Weights of a small transformer language model.
Size: 14 layers, width 128, 4 heads of 32, MLP 320 SwiGLU, vocabulary 2048, 3.17M parameters.
Each number is 128 + 32 x the weight over its row's rms, rounded and kept within 0 to 255. Layers, rows and columns count from 0. The size above them is the row's rms in percent of the matrix's.

# layer 3 attention output (transposed), 128x128, rms 0.0827, rows 125-127, columns 64-127
size [106  93  99]
[[124  92 135 144 135 107 120 102 125 101 116 149 100  97 109  79 110 136 107 132 121 102 119 132 142 101 157 140  90 124  94 189 107 128 116  96 134 147 122 144 131 123 145 125 127 144  93 153 126 104 143 113 115 114 132 154  92 115 111 169 152 167 111 139]
 [141 141 175 158 170  69 101 138 127 148 174  87  89  91 116 131 183 142 150 156  83 111 127 133 139  72  95 151 120 158  85  53 149 128 109 143 107 143  61 118 131 155 144  76  74 112 141 175  96  82 104 121 128  93  70 146 155 136  92 132 126  88 119 128]
 [126 137 101  95  84 151 131 116 109 136 107 189 200 149 157 147  88 123 106  91 149 123 117 110 117 136 147 129  96 171 123 178 171 119 153 149 128  96 167 145 130  91 109  77 142  89 101  86 107 111 140 136 105 106 165 137  97  92 172 176 186 157 116 142]]
# layer 3 attention value, 128x128, rms 0.0835, rows 126-127, columns 64-127
size [ 94 108]
[[120  67 109  81 104 166 146  54  95 142  98 126 155 174 176 119 139 167 125 124 134 123 127 133 151 182 184  91 130  76  69 186 159 148 175 169 165 103 138  82 111 123 142 142 146 109 160 136 155 106 156 144 119 128 144 138 129  71 153  93 111 139 141 129]
 [139 121 140 159 114 103 129 174 106 121 156 174 150 124 104 154 153  97 154 106 177 125 157  96 111 135 103 138 112 102 147  50  47 140 140 111  70 144 104 157 143 171 119 201 105 162 132 132  83 175 150 123 157 177  92 135 130 160 178  46 128 105 129 149]]
# layer 3 MLP gate, 320x128, rms 0.0651, rows 0-33, columns 64-127
size [ 96  37  53 144 154  30 114  74 111 166 158  61  79  33  41  48 156  31 124 141 147 185  33 128 152  38  32  35 136  79 160 178  35  34]
[[ 78 144 124 251 104 145 128 114 147 114 127  85 116 101 160 162 105 122  84 156 150 112 189 146 147 137 151 158  73  84 120 137 159 209  83 148 121 183 174 102 163 128 157 124 116 151 114 132 114 139 153 172 176 158 104 124 131 172  67 174 121 115 124 127]
 [146 145 101 145 133 115 129 110 106 144 135 125   0 116 177  65 141 107 122 148 138 122 134 126 138 164  94 146 140 129 122 147 146  84 163  93 114 146 194 140 145 135 141 121 140 136 120 112 137 140 145  82 200 128 157 103 139 157 111 120 118 136 110 123]
 [115 148 139  89 124  61 122 119 123 176 100 152 104 138 204  98 136 120 169 158 160 118 133 179 121 117 111 162 124 100 116 123 149 170 122 144 133 138  81  35 102 104 108 141 107 118 149  79 101  50 136 113 173  96 123  94 174 170 114 112 140 102 126 125]
 [161 141 101 144 165 121  68 159 107 111 135 103 133 212 150 121 137 110 162 155 157 102  65 102 146 114 133 168  98 179 195 123 117  92 127 114  48 110 163 113  51 149 153  37 120  95 102 124 128 117  99 144 113 113 154  88 122 113 148 147 180 158 116 113]
 [160  66 186 128 108 101 123 138 143  72 133 128 136 110 101 130 130 124  94 142 109 176  84  77 106 152 104 146 120 180 122 108 153 104 134 102  77 151 120  83 111 121 145  83 158 166 128 111  97  97 140  53 148  86 142 104 107 147 141 121 173 117 146  91]
 [141 120 144  87 153 134 110 136 136 118 178 130 134 105 113  69 112 152 138 127 106 127 137 128 134 128 136 136  34  84 103 165 114 128  91 111 121 176 158 206 115 105 133 119 135 137 139 147 123 148 150 113  92 141 148 139 133  32  90 116 132 148 128 124]
 [132 152 182 137 108 129 105 187 133 137 164  92 123 114 125  85 153 139 142 118 132 180  66 161 142 149 149 130  92 126  98  79 129 136 165 136 134  61 130 131 152 112 167 151 136 155 154 147 130 138  95  71 161 161 153 150 141 105 114 141 148 172 160 142]
 [128 172 140  78 166 110 115 164 108 162 159 119  97 149 150 140 111  97 169  99 132 148  99  93 115 161 162 139 142 114 136  86 144 161  82 149 151  92  58 188 115 127 128 106 142 129 183 163  99  89 148 136  69 115 135 109 135 151 105 111 124 127 123 120]
 [ 75 104 123 138 127 150 134 160 138 191  88 128 152 127 104 129 139 123 200 155  72  83  96 102 123 185 132 102  69 104 136 172 185  98  74 111 174  60 103  99 168 127  83 124 137 131 119 116 147 121 162  97 107 151  85 130 171 145  90 131 139  76 173 147]
 [123 144 138 182 127 124 153 106 168 155 183 121 173  67  90 149 167 162 121 134 161 116 199  93 107 132  89 153 150 144 147 142 106 120 127 203 147  65 137 114 165 143 184 135 175  93 122 110 171 158 143  80 135 137  88 136 217 165 109 165  96 169  92 135]
 [116 110 155 195 131 163 117 146 128  71 122 146 103 121  84 121 179 161  97 120  86 107 103 136 145 177 123 116  95 108 122 155 114  71 158  96  97 135 114  78 153 131  89 123 137 139 101 112 195 247 102  69 134 128 151 147 132 117  87 139 124 167 158 146]
 [156 152 119   8 129  91 161 131 116  80  36 153 121 152  65 106 128 128 125 118 117 149 129 134 115  88  90 123 154 142 116  85 118 126  88 154 139 137  99 143 108 169 147 117 178 139 119  73 145 134 159 131 153 142 130 108  75  87 133 135 146 125 126 108]
 [126 153 115  96 167  62 129 135 145 150 184  96 127 123 106 120 119 120 162 134 102 129 126 113 117  75 109 147 134 133 120 138 190 172 165 200 140 163  59  72  58 159 151 134 116 112 171  83 109  58 162 142 178 135 141 124 119 150 126 123 137  53 122 105]
 [108 100 132  80 141 145 135 115 114 136 146 138 113 114 106 182 129 123 116 125  91 127 154 123 124 139 160 129 209 143 137 153  10 116 113 133 124 144  79   0 102 106 137 129 120 135 124  95 105 140 135 128 180 152 122 120 136 160  98 124 128 127 144 133]
 [118 154 137 155 148 125 132 120 163 102 161 141   0 112 148  50 123 139 132 170 132 131 121 112 120 139 133 110 113 146  96 127 109 123 114 122 110 154  75 249 150 127 134 136 134 125 142 125 128 145 104 119 216 132 116 128 133  43 100 134 127 119 139 127]
 [147 141 160 123 147  94 138 133 182 131 127 119 130 114 102 195 131 121  82  79  94 132 157  98 142 147 108 111  36 150 126 140 133  82 121  25 145 139 236 122 128  76 125 146 131 117  90 147 123 190 121 114 179 121 204 136 109 118 129 110 130 168 112 130]
 [167 139 184 135 141 155 186 148 163  34 107 114 105 100  87 129 125  72  92 121  96 141 171 187 107 173 156  82  96 114  85  94 117 158 128 133  88 160 141 111 132 124 129  99 148 163 127 125 170 167 140 114 145 128 113 149  49 150 131  76 147 168 180  30]
 [148  83 121 250 128 107 149 112 137  85 112 119 132 128 132  98 117 151 127 138 126 120 149 141 133 121 111 136  95 136 149 222 117 131 195 214 136 193  97 101 133 137 144 142 126 125 114 155 142 150 108  96 113 132 110 137  99  80  95 119 125 127 128 137]
 [154 140 107 131 110 161 112 129 126 106 130 131 122 136 110 125 181 101  87  80 181 108 173 118 119 182  86  77 122 172 125 114 100  89 144 175 157  70 148 107 177 188 123 140 125  88 108 107  78 137 170  89 157 147 172 127 110 121  95 158 138 138 126 174]
 [166 142 101 133 152 101 152 111  67 156 130 100  99 104 120 114 172 104  97  64 137 140 146 127 146 103  74 137  83 153 134 141 116 111 149 146 155 106 106 106  33 130 133 151  98 163  86 111 111 103 178 130 170  94  80 109 110 118 109 143 146  93 107 144]
 [184 185 221  96 176 160 137 102 161 112 157 122 149  81 111 148 157 185  89 122 189 153  52 192 141 110 131 106 121  80 113 109  87 109 120  93  97 101 149 124 182 120 178 104 145 191 160 106 188 151 148 106 108 127 123 135 138 139 117  95 117 170 113 106]
 [128 132 174 129 158 151 139 101 114  65 121 178 160 135 109 123 127 126 137 165 173 129 119 160 139  89 147  89 102 155 100 133 133 126 128 142  86  72 172 161 149 105 175 101 124 120 183 133 148  82 114 145 121 126 152 107 143 161 104 182 111  77 161 128]
 [142 159 116 159 118 143 141 138 182 133  95 146 172 119 140 189 136 108 112 136 148 134 141  98 154 133 149 135 118 157 129 106 101 147 207  91 122 117 122 233 137 161 113 149 126 140 124 175 129 138 141 137 183 124 151 126 129 239 101 122 139 132 121 113]
 [124 106 127 179  86 147 106 102 129  74 123 165 123 133  98 154 153 153  97  98 109 139 129 150  93 111  90 128 154  90 198 139 108 115 137 120  43  89 112 136 119 114  85 163  74  86 133 122 155 229 121 146 122 133  72 189  72 149 109 121  85 111 143 123]
 [ 93 100 197 133 138 138 139 128  78 158 139  85 105 109  94 130 159 132 137 110 160 147 141 167 134 153 163 105  79 164 149 105  97 105 134  97  83 166 161 130 112 141 138  39 122 118 106 124  78  74  49  87 112 121 112  99 105  94 174 142  97 108 151 103]
 [144  98  97 202 128 110 113 157 178 145 148 132 153 152 181  49 142 134  98  98 134 132 123 142 123 160 164 135 138 128 136 134  80 101  79 170 163 149 170 131  96 124 139 125 125 126 155 100 125 148 123 158   1 167 111 129 121 149 102 130 131 149 144 124]
 [127 130 130 205 110  83 126 127 159 120 143 124 145 135 150   0 136 121 135 142 136 118 125 149 127 136 113 109  89 127 116 129  95 185 255 130 128 127 137 191 144 150 114 119 126 134 112  86 142 135 174 109 116 143 118 134 140 150 176 135 121 126 121 121]
 [113 108 156  87 136 111 131 127 122 126 134 115 102 119 122  73 113 135 131 119 115 138  84 158 127 142 128 126 166 128 142  60 231 135 151 131 120 108 183  98 118 141 115 128 130 120 124 143 125  96 111 124 179 131 141 126 139 143 172 159 135 101 125 147]
 [139  74 132  84 134 121 109 110 102  82 117 150 156 168 186 133 148 105 124 116 106 100 138 151 162 103  81 136  94 214 114  99 106 128 104 126 117  67 189 135 146 159 106 143 123 133 129 169 130 189 110 144 184 114 128  93 134 136 151  94  81 167 103 126]
 [150 143 108  75 150 124 111 135 157 153 151 103 134 121  92  85 135  79 165 111  93 108 133 120 118 156  82 118 115 130 116  61  30 125  51  95 121  84 127 170 120 131 137 109 130 119 151 155 133 111 148 100 200 116  80 118 176 206 185 141 123 122 104 101]
 [126 118 105 101  98 103 143 169 117 156  51  87  90 126  97 165 135 147 118 160 113 130  94 126 118  64 177 151 159 107 194 146 156  78 120  85 131 123  97 137  59 148  96 150 131 111  93  97 140  76 106 198 144 171 150 139 100 140 171 159 168  31 123 116]
 [126 108 122 129  98 109 155 127 173  53 112 124 142 138 102 114 176 129 129 103 140 192 127 189 113 143 193  78 121 162 128 108 119 155 135 185 138 106 150 160  79  70 100  89 177 101 111 153  82 124 110  89 157 134 163 146  18 126 152 139 178 188  93 127]
 [124 116 134 251 136 173 125 140 127 115  63 106 105 128  73 170 119 132 104 119 105 129 139 102 139 138 162 124 210 153 159 195  63  81  92 103 103  81 210 188 176  94 127 112 132 132 118 117 132 147  74  85 212 132 140 127 121  88 105 126 129 154 142 138]
 [117 126 125 211 148 142 137 117 148 146 218 126 179 132  72 113 131 119 121 139 104 113 143 126 156 120 130 149 136 128 121 174 113 109 112 139 128 161 115 142 114 138 106 146 115 110 149  54 132  99 124 122 255 138 151 116 127  89 133 134 124 119 133 132]]
# layer 3 MLP up, 320x128, rms 0.0638, rows 0-32, columns 64-127
size [ 93  34  53 136 153  32 116  72 117 159 168  70  75  25  46  59 153  42 129 140 143 178  40 128 150  40  23  38 129  73 161 163  39]
[[150  85 175 198 143 158 146  79  89  31  55 129 123 139 166 114 122 179 121 106 122 114 113 152 138 120 123  92 180 187 113 121 123  86 152 115 110 133 102 159 170 107 169 103 120 125  47 156 159 210  73  78 150 150 144 112 138 143  76 146 112 168 134 146]
 [128 152 134 112 128 118 133 106 121 115 150 155 140 153 101 255 128 101 119 142 116 154 140 125 139 141 107 130 168 135 110 148 109 147   0 120 121 137 172 140 132 116 109 110 139 130 125 153 153 148 125 100 192 118 153 111 114 192 116 134 122 144 136 142]
 [116 105 120 146 133 118 149  80  36  74 197 185 155 106 129 126 143 135  92 115 145 156 168 128  86 139 120 144 130 180 153  77 104 118 162  71 140  81 144 222 137 142 166 130 104  76 114 179 128 142  77 124 131 147 137 142 166 109 169 116 150 111 127 127]
 [144 108  89 139 161 117  80 131 142 138 135 126 142 221 152 110 109 136 137 161 138  78  74  91 185 109 120 135 138 136 156 128 136  96 122 105  89 130 137 113  86 117 202  58 142  67  60 130 144 108  95 136 126  97 136 141 158 100 172 154 162 186 108 109]
 [153  58 173 126 107 106 131 134 139  96 138 156 142 107  99 123 120  99  88 163 105 184  86  59 106 130  97 138 113 162 105 120 143 119 135 113 106 147 121  74 107 114 155  75 158 146 125  96 102  84 136  25 133  91 143 101 109 146 137 120 165 102 134  99]
 [132  98 142  92 127 176 124 132 136 106 147 134 150 117 129 194 119 127 126 132 120 120 115 124 124 127 147 141 133 119 118 162  58 133 103  97 126 112 120  68 152 118 126 134 152 135 141  42 122 143 149 135  65 141 167 146 141 170 165 123 128 144 125 126]
 [ 98 112 103  52 114 112 126 132 142 181 150  91 151 131 110 121 111 131 158 146 144 146 172 118 127  79 137 148 124 100 118 108  95 150  44 171 153 148 164 153  84  72 136 117 119 112 209  60  79  41 134 180 106 102 122 107  97 200 145 138 127  91 116 116]
 [122  88 111 218 106 134 165 140 141  73  94 145 154 105  75 155 129 145 118 126 120 134 113 184 127 142 122 108 141 165 114 156  72 132 178 139 129 205 153 234 131 127 131 142 132 124  61  79 171 160 116  92 117 143 129 155  80 127 159 139 134 166 138 129]
 [168 162 141  68 127  90 128 144 112 131 130 116  80 142 107 142 103 142 178 175 191 139 121 148 115 127 111 144 195 188  77 141  96 155 162  92 159 152 141 103  68 111  89 159 120 144 140 136 122  61 112 199 131 121 138 111  70 153 154 152 178  76 100 109]
 [139 141 101  97 147 136 110 157  82 115  70 138 104 199 149 116 107  85 145 100 107 144  69 179 129 147 174 129 111 103 100 110 145 154 154  73 106 202 112 131  87 118  59 142  74 176 119 171  82  98 121 173 151 146 179 117  51 107 135 107 158  87 139 147]
 [114 121 140 145 147 103 113 161 158 145 130  78 114 166 181 132 131 200 123  87  44  91 108  81 106 166 165 142 119 135 111 122  76 133 153 153 165 178  92  73 176 171  99 118 148 134 148 102 145 192 146 120 172 164 114 114 191 116 103 111 119 112 128 156]
 [117 108 130 237 140 162 118  88 132 100 139 125  73 148 183  70 115 127 119 130 134 125 158  87 133 173 161 121 168 118 120  97  70 135 128 109 154 144 130 125 147 132 101 139 139 120 120 205 116 190  84 140  28 137 138 145 132 115 128 122 150 158 130 153]
 [100 131 149 148 142 166  91 126 125 150 103 114 194 156 169 177 115 132 136 125 136 128  99 144 171 129 122 130 125  85 127 132 154 172  84 205 146 128 129  66 112 103 150 142 120 173 107 139  87  94 183 136  82  99 184 143 147 200  90 141  78 133  92 149]
 [103 142 119  95 148 164 134 108 136 140 115 131  64  86  78   1 117 126 158 144 111 106 127 126 136 125 125 142 116 139 162  48 120  84  94  99 141 129 145 181 111 109 114 139  98 134 149 194 143  88 120 113 111 131 160 130 133  73 159 134 117 124 132 141]
 [122 126 116 137 117 184 125 128 177 125  93 116 109 118 132 248 133 123 127 126 128 109 129 140 112 118 121 132 163 100 113 185  91 130 126  84 129 139 105 112 132 100 115 106 123 120 120 100 120 142 133 151 149 125 107 146 113  93 137 120 118 136 128 117]
 [113  88 126 244 141 158 139 113 182  99  69 120 112 151  61 158 123 158  97 110  89 143 130 129 105 122 145  93 128 131 141 144 212 126 121 178 140 189 111  20 129 107 143 141 144 103  98 124 138 149 116 139 116 147 104 132  90  73 123 124 133 123 137 131]
 [110 148 164 117 155 141 199 158 185  92 113 120 108 104 103 155  94  63  92 116 100 150 166 148  93 166 140  60 124  77  65  81 126 160 106 151 115 129 136 112 122  89 170 115 142 156  94 104 165 101 137  92 128 163 114 158  67 138 134  82 123 152 143  74]
 [136 147 114 158 136 148 133 129 177 136  95 133 127 142 135   9 130 119 127 113 117 128 122 126 131 121 145 139 199 118 140 193 161  89 220 197 129 117 230 122 108 125 138 130 132 113 123 149 108 109 125 132  24 136 107 132 124 144 128 132 123 115 126 113]
 [123 128 148 124 178  74 143 177 122 150 112 116 135 123 147 137  82 156 153 147  67 160 105 152 119  79 154 181 122  88 117 136 140 183 142 109 111 174  69 147  49  76 115 134 111 161 127 161 129  90 116 172  88 139 121 145 112 114 146  86 111  83 117 114]
 [116 162 154 125 127 121 131 164 193  97 103 137 129 179 145 120  95 148 163 182 125 103 156 133  66 147 144 103 180  80 119 154 157 183 143 119 118 143 173 127 226 137 101  95 124  75 178 126 143 161  83 118 110 196 125 127 137 138 120 124 141 123 148 136]
 [101  81  56 134 102  93 117 137 117 186 124 125 123 167 140 144 128 107 151 119  95  86 190  80 143 168 147 149 116 165 141 131 131 111 103 185 157 161 140 133  91 127  85 147 115  61 118 112  61  61 107 155 170 123  70 100 132  82 140 165 137  72 150 165]
 [144 124  80 117 118 106 116 167 132 192 108  82 125 115 157 132 148 126 130  75 118 132 120 122 115 151 100 167 117  80 136 107 129 135 122 147 167 170  96 128  88 128  85 155 108 134  88 131 104 140 141 110 126 106 120 136 117 105 142  71 156 176 110 155]
 [132 124 132 166 129 124 135 119 125 126 153 165 155 129 154  55 134 132 111 112 109 137 146 109 133 143 145 113  99 115 110 168 255  93  47 166 113 168 111  49 118 123 146 127  97 118 138 148 140 142 159 148 221 123 150 127 132 141  85 118 131 141 126 113]
 [144 153 145  99 177 102 154 134 115 191 139  83 140 108 172  89  97 111 140 143 146 119 135 102 150 142 183 125  98 168  65 126 133 156 105 113 198 175 137 128 140 131 200 102 173 156  98 138  97  42 125  93 141 141 190  65 170 139 149 139 168 159 118 143]
 [ 96 100 194 108 150 112 135 118 123 196 128 126 112 113  92 153 155 125 140 110 157 126 126 167 163 162 150  72  93 125 146 109 107 113 141  99 134 154 179 130 111 109 158  35 125 112  75 112 101 104  57  78 116 144 110 125 102 103 145 139  78 138 128 113]
 [154 104 149  28  87 130 139 115 102 138 128 119  97 120 222  84 125 133 115 110 115 122 101 140 129 157 123 146  71 160 122 192 167  97 159 108 135 120  42  78 127 120 118 123 146 122 121 181 108 106 121 158 104 139 136 124 122 126 200 143 134 122 126 131]
 [140 141 108  51 136 107 126 140  82 144 146 127 213 130 117  54 131 125 128 135 124 107 171 117 133 150 114 128  69 150 155  70 181 125 151 170 135 132  85 106 129 152 127 149 102 118 110 110 130 128 123 117 199 130 121 105 161 179 152 123 126 121 127 120]
 [136 141 116 142 173  80 136  99 144 132 157 131   4 123 120  76 116 147 151 134 100 109 173 109 134 109 129 138 121 120 112 166 138 117 102 142 113  99 124 241 126 116 134 131 138 125 119 205 118 144 124  98 173 136 117 119 118 191 175 129 132 120 124 141]
 [155 196 121 204 150 158 164 166 129 120 158 112 129 118  51 128 158 141  94 142 129 171 125  62 135 141 136 119 122 107 150 123  99  98 152 108  82 146  92 137 141 133 119 111 118 152 201 129 133 124 117  80 119 104 126 141 112 138 112 133 145 110 139  67]
 [140 123 112 101 141 138 131 170 174  94 139 139 186 141  62 144 124 115 107 123  92 114 166 156 136 150 131  73 146 122 132  82  72 144  96 112 114  44 177 165 171 132 154 112 121 147 119 150 163 225 110 109 212 103 150 134  76 152 135 113 121 193 124 127]
 [119 137 104 114  96 124 135 161 124 161  76  91  72 129  84 167 143 150 116 163 109 124  85 136 122  76 176 144 153  99 212 145 150  88 129  83 128 133 108 144  56 143  94 150 140 103 100  99 153  74 119 209 145 185 164 139 130 127 171 162 167  36 114 119]
 [141 157 146 115 171 137  99 128  92 205 146 122 117 108 151 133  87 130 119 147 118  63 122  78 148 124  62 177 146  90 116 147 142  98 116  85 115 125  95  98 170 185 155 182  83 154 147 107 155 108 142 156 101 120  94 115 255 138 106 117  76  69 154 144]
 [124 136 140  68 136 147 129 122 144 149 183 134 109 136 183 248 117 119 115 115 132 125 107 140 119 111 145 139 160 130 147  45 180 138 188 162 135 157 128  72  97 137 117 140 120 133 132 158 124  90 108 141  90 133 139 129 104 150 184 129 107  91 123 140]]
# layer 3 MLP down (transposed), 320x128, rms 0.0611, rows 0-32, columns 64-127
size [ 87  20  43 154 181  16 102  57 113 154 164  47  59  15  21  36 181  18 131 144 155 183  23 134 168  23  11  17 144  66 153 160  19]
[[124 116 162 139 137  96  90 158 107  80 143  87  87  86 115 126 143 204 123  68  68 131 146 137  96 136 166 117  59 144 143 104 101 143 142  39 158 179  87 118 176 156  94 160 134 133 109 145 150 123 137 118  83 132 114  96 109 151 107  87 176  87 128 182]
 [139  81 142 112 136 138 152 135 147 162  82 120 192 142 167  86  95 114  40 130 108 146 141 108 134  75  82 143 132 110  86 105 120 130 110 154  89 157 159  95 120 198 104 113 102 122 111 113 144 149 118 168 107 100 116 134 165 123 189 137 104 118 111 108]
 [139  59 129  81 116 131 155 100 103 145 177 152 141 113 114 137 117 113  94  53 106 165 138 131  91 134 162 143 117 167 121  98  78 106 113 162 117  97 135 141 153 156 166 150  96 109 141 100 176 127 180 135 154  81 153 138  92 186 154 120 101 132 177 160]
 [122 155 146 185 110 102 137 148 157 127 150 158 107 131 139 112 154 167 130  96 143  95 126 150 147 112  89 133  85 150 178 148 118 139 154 145 125 102 118 103 135  99 139 106 125 101 148 136 136  75 159 122 173 107 111 144 123 126 116  97 141 113 149 156]
 [124 116 126 137 106 114 141 145 143 110 113 120 139  69 137 134  60 128  91 109 117 139 129 139 110 156  61 117 102  80 147 115 160 143 152 118 131  91  92 124 132 101 140 103 130 124 114  95 127 136 150  90 156 116 116 130 164  91 118 111 146 119 122 117]
 [120 115 128 126 161 111 124 162 172 125 114  91 153 127 111 155 187 196 132 106 148  93 148 137 115  96 149 177 124 154 141 144 137  83 154 160 159 147 113 152 125 110 148 131 154 135 120 132 157 156  93  95 118 145 144 169 117  81 105 196 162 134 135  77]
 [139 100 150  90  98 118 148 131  81 181  99 114 104 139 127 173 129 133 162 124 145 157 121 141 113 143 155  88 183  63 170 126 153  88 143  90  89  84 158 116  70 163 170 191 134 112 182 136  63 128 166 119 138 177  85  62  89 110 145 143 139 138 109 110]
 [117 129 162 129 138 171  69 122  65 110 127 147 153 130 132 115 152  99 170 160 141 101 133 109 157 160 188  72 138 117  89 158 136 132 122 173 106 110 150 106 145 148 158 105 101 128 143  93  73 126 153 145 143  82 166 161 152 126 165  85 114 181 104 129]
 [139 105 143 131 167 193 126 117 140 164 112 133  91 153 131 154 140  79 162 112 122  71  93 108 143 117 123 174 108  79 153 134 118 127 116 130 105 130  90 182 105 152 206 113 136 188  89  66  88  93 112 150 100 134 159  91 164 126 161 119  88 142  66 104]
 [ 64 112 104 132 119 117 124 180 134 115 136 147  95 181 165 155 120  90 150 137 136 111  97 123 168 126 138 119 110 127 126  84 170 196  92 149 119 125 112 161  96 119 103 142  54 160 141  66 119 122 100 108 105 139 196 124  98  92 119 107 153  90 154 129]
 [137 133 114 127 168 109 133 120 125 130 131  74 122 144 124 136  79 146 205 156 148 151 110  92 114 118 142 117 150 158 133  46 109 198 153 135 135 149 108 122 130 117 106 148 168  83 145 143 105  36 129 177 154 130 140 155 139 161 126  65 126  71 113 163]
 [ 82 116  85 145 120 140  88 103 206 201 154 125  93 130 153 142  98 113 159 166 121  90 107 155 163 108  95 101 100  83  96 170 164 155 163 132 128  84 148 103 159  76 114 119 143 105  82 117 135 162  97 100 120 105  99 129 138 140  73 135 142 106  97 121]
 [132 122 127 122 124 118 145 111 154  97  76  70  91 156 145 122  88 137 169 159 174 130  82 108 125 117  54 116 154 105  98 142 158 139 155 120  99 124  77 110  85  52 123  87 198 104 116  97 163 125 123 133 100 144  46  68 149  89 116 122 205 124  84 129]
 [106  96 139 114 199  81 158 126 117  97 190 155 147 142 139 134 115 130  67 163 132 111 132 116  91 122 129 200 136 158 120 140  99 122 138 143  63 159 160 109 157 117  88  71 113 112 142  45 118 174  95 111 119 122 141 127 162 139  79 106 137  89 101 238]
 [114 156 105  99 154  65 112 151 116 104 143 122  49  70 137 104 113 105 192 145 162  74 110 151 179 163 130 133  96 126 146  65 101  77 140  55 149 151 128 174 146 105 130 113 131 133 132 134 118  96 205 158 187 128  86 129  84  70 130 141  84 173 174 130]
 [137 127 103 150  93  87 114 121 197 159 128 171 141 122 150 115 123 129  58 121 113 134  97  97 168 134 137 149 111 118 141 119 144 110 141  86 174 185  95  94 100 125 119 141 109 123 107  98  81  79 105 137  98 118 162  88 144 142 164  71 102  94 152  29]
 [117 123 172 122 142 104 184 110 172 130  88 100 162 103 113 109  32 110 102 120  76 101 119 137  96 152 116 103 108 113  91 100 148 122  91 174 162 108 169 103 125  96 174 104 112 155 119 122 169 104 144 129 113 132 147 156 131 140 170  86 143 126 153 120]
 [113 140 122 127 179 116 118 171 107 134  97  81 101 156  64 121 102 126 101 150 102 107 152 140 112 150 190 154 185 138 123  88 130 193  80  76 116 114 108 128 117 159 170 148 135 123 144 177 122 162 104 143 111 136 182 127 113 103  92 161  82 168 158 146]
 [143 150 145 135 110  76 121 156 144 128 127 132  99 113 129 126 147 107 114 174 146 112 108 135 130  94 153 113 160  79 129 130 145 100  96 178 107 146 108 182  68  99  82 201  82  99 121 158 162 145 125 113 150 102 144 124 100 118  83 113 122 161 105 145]
 [124 146 120 138 109  86 132 119  78 144 111 133 129  74 132 148 194  89 105  92 130 131 179 154 127 127  77 132 178 148 141  95 132  95  35 188 141  97 107 132  89 117 150  96 120 156 108 124 146 137  91 143 115 137 169  75 143 157 159 125 140 131 144  55]
 [ 76  94  62 139  98 158 140 164 101 164 110 101 106 151 129 127 163  94 170 142 113 121 137  61 110 177 131 104 165 142 119 143 123 162 165 110 132 179 165  86 108 172  64 152 122  95 131 112  81 132 143 123 174 159  72 136 126 108 171 131 126 103 127 173]
 [135 122 101  59 107 129 168 142  84 191  83 113 133 123 152 111 133  76 123 125 115 116 124 134 106 158 128 159 179  91 143 122 128 113 132 139 142 133 129 140  92 133  70 134 138 103 113 130 116  96 156 117 149 150 127 141 115 129 195  97 160 195  88 175]
 [145 116 133 116 119 140 138  79  85 173 122 160 165 117 102 122  80 125 160 120 163 127 145 157 127  91 158 115 167 125  90 164 137 124 139 171  47 120 157 157  69 140  82 151 119 174 119 102 151 103 101  75 114 125 139 171 193 172 118 160 152  86 105  72]
 [129 136 163 145 146 135  95 172 136 106 113 144 130 100  92 117 192 149 116 101  85 144 138 157 122 142 137 106  79 101 120 121 111 127  98 137 116 122 120  86 134 118 103 153 130  64 105 143  96 169 154 155 115 122 130 132 147  97 126  85 117  78 133  60]
 [108 127 143  90 144 109 151 138 154 149 123 129  87  84 141 149 162 144 115 151 105 121 140 160 125 133 150 103 133  98 149 107 126 172 114 121 127 132 120 122 137  82 102 116 124  93 117 123 139 126 132 140 132 117 130 128  90 156 134 121 112 144 132 172]
 [116 116 110 107 162 110 108 116 157 136 117 132 123  94 129 110  81 167 162 142 146 120 127 124 133  70 150 124 141 119 105 110 140 146  86 111 183  95 120 157 105 143 138 117 146 112 117 132 143 107 106 143  93 175  90 130 139 128 138 109 115 128  98 146]
 [107 121 140 148  99 145 149 127  45 138 120 117 165 152 172 207 104 117 188 130 138  71 129 123 155 142  91 103 126  97 114 146 100 145  95 108 130 108 167 118 128 107  95 138 120 117 154 170 125 177  85 176 155 145 110 115 190 105 169 114 132 126 177 119]
 [150 148  91 113 117  85 169 115  94 157 165 167  98 157 121 109  78 182 117 116 124 119 162 111 119 118 127 147 155 113 150 129 119 183 159 145 134 116 117 146 123 131 107 114 124  92 123 155 184 142 125  91 169  98 103 192 133 210  90 146 129 171 133  79]
 [119 127 144 100 122 122 143 152  80  65 139 134 124 106 168 135 187 140 119 124  61 148 165  83 141 118 153  97 125 133 141 130 138 142 145 141 120 136 124 157 139 163 123 146 116 124 115 187 176 174  91 126 103 120 151 107 108 159 155 142 146 166 103 169]
 [161  81 135  82 162 169  98 133 106  68 123  77 173 156 116 172 166 167 136  63 102 137  83 126  88 134 114 146 128 156  70 121  99 148 131 163 157 107 134 121 104 164 161 122 178 147 157 122 110 130 146 129 116 157 166 109 150 141 145 124 171 168 116 144]
 [137 154  54 118 131  89 118 117 155 130  93 130 151 146 131 127  58 171 110 101  87 118 159 144  93 181 111 115  88 138 168 143  92 135 167 123  91 135 132 122 105 162 152 121 150 162  91 132 107  90 117 122 167 163 100  88 113  74 173 128 114  72  97 128]
 [153 157 160 134 142 134 136 152 112 151 144 135 117 177 159 164 148 154 117 134  84  68 120  76 126 144  72 182 133 106 124  97 124 115 125  81  92 136 120 135 139 119 132 128 122 166 155 125 137 136 137 121 143  96 132 167 201 134 105 119 126 134 124 184]
 [116 101 134  85 115  60 116 126  51 163 122 123 146 155 119 180 150 134 158 117 109 136 156 172 113 152 135 131 127 103 119 153 136 165 126 102  82  87 139 148 132 148 140 150 121 110 111 119 108 134 100 151 189 119 141  92 169 167 116 196 156 158 123 168]]